Part of a small language model's weights.
Training: 1024M tokens, 3907 steps.
Each number is 128 + 32 x the weight over its row's rms, rounded and kept within 0 to 255. Layers, rows and columns count from 0. Numbers have three digits each. The size before them is the row's rms in percent of the matrix's.

# layer 3 attention key, 256x256, rms 0.109, rows 46-58, columns 0-255
083:120124117092143128158107055141159103108081135118090131163156136111123141148121117099137154097125142086061168199133099104171128133149086108167136161121122094081124169065078139123137115074154145135079167156137125094087109147157082110063114143126075116142187161122129077098120150115163097149095145145132132122115096139149108110135140170141139180151127115113121166117151115155115090127094082117134130174137100119143153154144104115067087206151066076189109117117124178155089133117161165205094116131137161220165121120134186108122125107133099074060114125124164148201112091136128107117164086060167139111157163169086141192189173163092159095185153140128142154133102152148167101149132112086093149084120083128097049164156144159152103060131159092196191140141100119114090142121082132
102:145160111184196134127082108134072137118069106119111112140179081114129131118133066111095146126161203131139200102128172129137079108160071113109142169170083171125129045106113130101124136139233162128081182150117129155167080115125072118162152143119124109150113148091170140122132132166181127151169112087093108121127108109072117123125145116075103065093135140083144105108134167127091112153166079165131161116133176098079093086139126137146162166129179129130102131145166164090098124109101112086073111117171151126124154216068048093141149089077133138054158127093144116165119161131101106111104120119088158089146164111140136170104126201147130124105127170156156152171118093176120138124185129063132150066076126152121130159180126135135110059084118161127105165152128128122150129158107158
095:158128153058092094172111097097178103184154132156109148142155135124135121140190023125033119095101109163125122141093096129112127098152125072144091090154088148139085150093132079078129100105121169156120131118129102077166123113098155066119138121140167076130154125123122096116089070139074155119169183177141165114080185105123115128107093154129192163170097147130109115114113176149103139138127166114096133137113111128107143131084117137103086107215118176182145101064147131076138165089075136144125174157097143118108152097129175130152149098137153163124121102124141131180127137066065081145144173226176102146156151080124121132139147119147093105076155135142120154094144078176169154181097183098114206110194105140157093159089171167116111156135119117131114121085086133130125128143129144
094:191136157133138120097117083163139078151185110104105226077153124107180185164136147141184134139115124128141105137151128168120140081073144086123146079096088086143126112071100142144104185127133098134183141091112101137129100202107171169165119160165100122132127091167094124169114110088161172092154148094113174139140159110137103101151157113130181122139080191091127116147089132122057125120153092136102138046103115061158137071120102072165152091126124125100073080161123115141101063117129123126081204080109164180106091147110119139078148117111136125125120140068162124107104166132112166092116111153119115132116115157132106105087079123156133077133165130195158070098198101069142122166112143112116198124077089174101114107149102081180109139157133173153107102155125153128093185120127151
091:153177096070140109122103130133104128064155119169130106128113162126121084113177102091213182156102158154083103187159147083159157115128105104114080138118111156155120135182106127156134173178092108115115100113081123083159131113117121166165142171109171117154130155174097101121151102121138152131130109049084077124178079171112160107176070121146160143136132105116092126118125142125106148121111148119070140130108135182118117145088132170171128130146179100204109147133076144181156113156143106185080167045170109131170157111131127108168150146169128116086114123145128132137139178073153153145138152094083074113108143132122181176164147129134008105071139136091138102136122117122111181200142155097150133072166210118149182126133134132160085093156118090124102145111197135137114083165118072
090:092112121084094155076138139159177095155130136182104145120137163044147106113209155147135115128081090119188112152149168131114153150145166112206128152136146144131006074147119084141089117093109105109157108109131089181102099123129166150114047118102138110140115123177109142159134119096129147105137144115153129128095137161125112168108113074138133151103143126169152091144158101139078199144172110119137106119169114073144140119098128152118116175111111138116121192101144140096111130130093113108081153196141062122104140091157135118122114114178110080089094102099125174122074106136071165127111124138170108128152193166186139122150127137153190086152066115064064148138198151121104134101103110071131156126156142080055140111091106197114127116179079151165091138123136130120144169104197169
092:079128096150096100146087118178145128145062105176109050123157170127113150212154103126145136166074078125168156121094086092143136137131159170082178127130126156111120149108140112119092143123094143175195100113092144155119104131081125114091159141104164124168138118085115078119080173086147135147135118178139131132096172128091204116079126113140116164111108081051112136165107107142127089115090160133102081085098154206139147131152088099175118149113130161211147144128117118146105120118148121113180138108104182160135129120141136055140159103117142099127080099150082099085138110119113128074110096155121063208120075151169132125169125148109124116189110196108212072116083126148073125131125112143156133060120142172113111147073143097135114148117100194119104161088124145200110112106117074
083:090127149144114121114148142144115126058073073088156107124114156164148134140181118111173085141132148135093157089172129132170125155165146138128143101133152108161168131186207131188152107081177184118094130148105115063138126132151117128127137070134170191111070126137139112146149183157123066138176185122150188098120107133143142120096170136169135123134122149159127162081149147092126111093139095146175179117114188136078119177131131135150148164115123130116122154124134130091125182106160191107095106123123091127167130143127141139111167094155100089125125142064171069128131106086115123152067127183085191144125141082119144135170083106146064148124126105172117068107157123141255139106129122123139161129109124144074093161107121164069173167186115142049179151126120106127111180129149095
084:120092098134144106116140099060115079161077109123183142148111113118110088104146109166076133058113096078164146083078138144138128083110133106132135146203158154050159147105126155212195103124117122124125135087163138168144117107131159134121147083107162127145130060100134106166128182130074083147134101160160164111134137148130178161091047102186144125133173127159163161108091128150147083138100144146186096041104060192192200076074127133194174105151200158163119118113114169123101055065117130191168136117140156099117153122118131132161120134199133119125135156108116162135122110068051130119138101147162135101142108127141146112110090136148130102101109159126135136117161133056185113157117142166110184142128104146128123133172130125086167117128138085141167138112124075118125122142117139
089:119133085158069122109154107075148074134192108116084151118129152157092155144086127078187138179110144166156069094142128140125119121121107151122109176138124118184166115130074117153150115124104190136108121138118133088115049151152119121188128166089135089114140111136198127121150087137113144105163145180148086104143131179139154073117050137099118099132145152098145087081054096052165142128137132099082089122086157110165167154140104092113146195127102163130197133147180074122108155094111139106094106179112135169125148079152190099072091165132090168143115103154125102181079172086120136136115132132107181121163171152091112160119126096200082128174117089124133115138147139134136076130106093129077066103198168116103118124118125125122132072194134067077135143128182102113149138128163178
086:127139089124122120146138107144177117160126136066111171116116139040167079127174100103143108156146103125060094165099156135145209122108060150180148157115160121157129132125112159122114180119154142115172101175166195114148079125114099124136154162184129120094129202126137100208151080103080129107133128173137110078123153169142113188137122142201122135025060129130041105130140136103101161145068118120128163089138110148179124142132138141141153187119174094117105111156095124139088096138169066124132090095143157127157140119149101111130140120154127109120157124156144156116114159161120164103189149181171135147086133164151085166167091148145113154112152125194160169068162171136050121140148123094093151128086175105055140164115083135101145171137125110162129168115114121155101111136203118
089:140144150085115179126144081135134168116110126179127177190103128160143154142130168168148163152142156072063080081103134112179141162124136147119099115166173128136095112068100149098097158111147140072125137144119156143163112155113123107106149110087118124171179116162120085138152201125086195115152069174110181138072116141171132137112075124139143123063150073095123115102114154155092154174117119107153087120129114121036065148093103098127074124125153172142120115203104113164136115185063137164127111144104141090158127134114183141123115121085127103117102154088135115104160101097125092156094189137121113168086075145153142214109111128179067156115156102159157139153135114089124165137162122165085159158174126085178118130069153134099107098178142152162121195144154085175157188139133203
084:107106155176191149173095109090125121125153069124130155082185113112150145148114102122101107152135087149132120095151106118125104158145101128128115074154063117184113152129135106113107150093106102095061112121072155160115117210183111148111083102142184118124082126130192149109146148182145137160145092120102173179202100049081129130073107102168138162130107126103164130143126165154104105164174176133125085095143115142115098093125181166151157163097067098100131127142115148090100105139177109134032133119139073183111149126138072134128119119109121139148137116142116132104141125142070093182190095096164172162110154112197163086187143120069145130109198147115048134177154124169126113107141113085110116097157121125129152117128159108179116189074190155116126095107164063115129134084093143
# layer 3 attention query, 256x256, rms 0.106, rows 47-59, columns 0-255
088:167128138085104125134113071092116087135126151122178205139113118137104127077125141137113192138129067129056117168068119171170139113132070145105098130128077171105152146138139131117139107187093126119117105134158074143138056174152184077178142120079161131150103106082140094131153193126151128148104076076079131140212159110151111152129137085151110095156132130067111137116166183135164091132099109165125087135119124171124208145098135120157148130113109134116135118166148114099194103105166132160168054119110129130096135156125179164143167073137168102096168165154119103174145116077073124151166082147136140106072083142099133126144108160104179102168099108123092164142126051134127158178037097118119129155172183136131153124113100140154159115162140081125161100129072145151122117186188154
096:162170079155118188105130120098180143126150077085152116173126105137147151130088145127155169138116117100108162082098156120129110111115156136089170086103090106133076113104081161158093124188161113050103115170140100104124144104159119101175098116121134182060079121119113111129158110109129095131098151131159121112130183151178184093101066051112080140028084118128079129102146122201175148178109083159113106097107186150104127166164138120152087118169109100115129145183130129226103147099157162127169114172141151123157149168140095119108090119151138108121067160177104095092150098111145195111149130183177111149124134089171082160131117105127172107081072130144101169107119138136120133131060152126135149085165174124120099107201126079102140130156138110174089167190102115136112121161117158
095:166100092197110120126117111128108103086154109101127108159119028142139142165130111139118151131060143155150137118129159104098133092112111141175110103141143147111164158103149102119164128141168159142138148142094144158116140092125151080112130084146086104174103172080104172153116088169072129152088099107135121123128155203065087173131064080144054125154135125121090207168127141127168141045127093163139157148091113178112172133110121158189097161141104181142109086129161083093144130073097129180127072153134132134089117136141152195159145130147084149179122136153127109165201116132134137100109092144132195140107169153096136160104151191055127163103089170127071122113053122137142127125127096154133124135153104138157070169184102119082161162097190140118079121080125183071113114125177114
097:088112116172123101140099123117141173127097120146120122048108121132062090154174104130122115078156127141123109055124139164036147131190116102122094104144175090117118181159112081114130144104139242161092145178136117130126143171121133100115132166114104167101101123166134116042135140095136127068180114166169144110121195161151122113113185148153179151093073111134097145109143159143134085148115122125179118169112143127113118157128078140079107061161127071112153104141122144115152112109113108101185114140103067143150153194090117128145196118084122140165180070154173066138122081161136089108087162113173177126148143097107093122101123125090113136124130134160112113109105150132086169163151171133141123118142125140167067132174069082082146158074171108087079109102103121128163130058068134
093:085173124204137140113113153138139138084167116115137141118114150074138111119126162112085124184105099185115114159110162124175097154127101109066175126169135165159129155130151126127118122167116120156136121106151066060127129184087128120140093165103142177169087106166152163085167178126122091169120092095153167172134099103131089027140156129137165127112153129098157109165061176194125201096171099139113147145094105143114111165112138124124138114140136126127107061140139109156168121053150126194114086185128130091101117154120076192102151123117155158088161105104141081228190151126130140063179135144151199157112153143104105150122077163109118124121114149081134149175099151118153106125107147151156106122143164148098111127099097155088132128137080073128182141125062030151128143120161158
094:082150137113171086131097089120156112163139111118124116102151128134182121114134117134163102132133111060129108090162089120120152146120108127172079064155130144113146135082163175162137118129079119084114213144080177148098169077144130121114101185153110158112129122065129092201094112161110137186174134086172162156157151128141090094111153187041079121108097090133118129116062066124109153109081128146154169140117167090098136116134121203125185229130121149105146126163087063142154103130141088111143110122139135112102175160091136113184081162098140126148140143136149151150092116134126175084178140125107134106182168172103130142089105134120089142127141109137119207156154166174126179138167098072152149091114222117163165174103142098158085161156133196167146146132110127104084133118116157
090:147144120122109174163108120110128172096161166132094086119114099124081189110119101162069154097125102152135148108119114154170116077069114084057139116110098089071143114111154140093096149143123125136075070130096152168176110132100132150190157135130099123187117134135114092062204126077174123068103087122134110115101095149109083126087083181146132161126117092079175140136182051085123103064116161119176146104118112155196118125099147161141156137124129174074090158050118116182123132101128112170139092120056139093154131175170086119135114120144123167163140141090165147091110177124164110141203124053167101163112132134158126168130127092105154159077119183137112140128114137145136069191163155099127140121150135070099137120158165113172117138070078156139132097070153157161156109148175117
090:199158129089190187157120099142108142073052132131104102120120152105115112180102081132137124135200130124140079097152128145142125113096124141112130133131122090133140109175166192101110137136118145062111167090122132185157120180122174162171149112157089129113091148095137137166130145182080157110069091112163151105165126140136108089121115169109126106129150105131127158082148102092099135102198114168100117107112193127173184182142144111138135128125136117124110128198143078124139122098143161103220140144174115150118147075188055117092125152108150141108148195120073140117161118163074077140137112094127116070058127127147150095152088147120133169157125140090137190204093094180074083121116124171135154144120083138084159134207177120139176118103090138132113170128149142154066090116111184
093:089160079125183104139095138170067117161209139111160097145076175084127103108160106122118121128144164148114122105121177108183133137131129135084137157150138144058163082131106185142139093159134157110154110184070147114137137066110124102111102126141109195114102106166118149123066115141090090156129122115127179155084135188121133072090175178056123143143097116140108116108112143133112130143056127097142131102115166109110110169155155117158090148127117078177126176114170118109134086157103164134172132110132117120131148129117117161171118065058121095169142149098107129111063187127188148123148098119109138169192136099139173159097128108145132142100064122124174113098104113123116168101149144170106106106107143123177143207223126169133101115118147076190082041119148122139211083106149088
086:139139142139130171088101142155075139118155141158137150065182146103073130144044093151107151123118183143094108075132159103065125101126123165123139164130140090136198115062108108146150092111129152111140108141113109110104123126088161082134066141137111138166125132155096122164090191135097047155180062131145139134141117099153122137137133143090087097138134105172064171145100149134093131098140115131105091170124149119089138168101068165165113104124108155085112146077110125119139203065116103156145110098073073141085154132111163128123073137103129192157151111150175107118157134147128111070134109097122133120091145085105138197102118094179157110096154161090119074180132123057103177167071174138182139116101105103167131144122130099127144188069082092099029121133087060153132168145152119
098:177086141193143080141143075135058098155130157112142121062193114059092125158152141094160092122112133107158121144139062131119144088157200138144178102088142108097112095132148172141117165109119140185146118137110136110072133145055100172077115173159175136110103143129094042130161122081120069145136112122082143128147140147107133137094173130159095135149174157154135149167126147163064153090103144070101141109116126165134087153086096131129138103150129134135144109125168155112135092114139134061125166054143153150189173166188132167116134174103136161167124096127114150137078109144134111125160158169093144112141159143091095141120088089098102137141145117112044182130142074137148144091088176079125171189144101169140160149167078086110100101102093086139121171093114123156057187194137139
089:126149153146158161202118122172114131112119132113135140145170095093169075107098193130144139113142089122126103104162145145127151148140153139120104155098093126070111143119135180097117118102114055113140142098198103069183094128161106046108183090114084090173142100147127122098210122123158062097120181177136108101116091092110212060143134101065142152143171117095104153189140135117134142095146166161093179115099169159095091150139112184063156109150107068105105097162114178153126114164190168147114070136119165132138128129131161158157095104166120107089118108103118161140101118111107161136059167126173124159177157138127129137179159137078111153093136133080142113097085100157116090132130169116093081133142152155171086085146122121150106110144074093164103182193140163130125142097089056
099:140058194163105109125171132112094091108137149128157143149117114106085072108124193128129172158100162136141108128122159122111100116119144171081076150109125123097153157125084122068195180146123187146151097132073077105077111087107087101137134117106134160169113143148067086121135124060085136191086076115132153159187099101113069115162103141203147077084133129135166159163131127118127096113203160086137124134187128118163140166075142141099162131097116144138113126143113182187107126112166140142143108174151127045134110114107159167228133152105133132090083114113122144112139157118038116113119129172146109123125096089137050161148155120121129085117119125099117120120108094119164145158175123155159116108179126149067176099073107154158107081211090088077098117147119089113152132152131122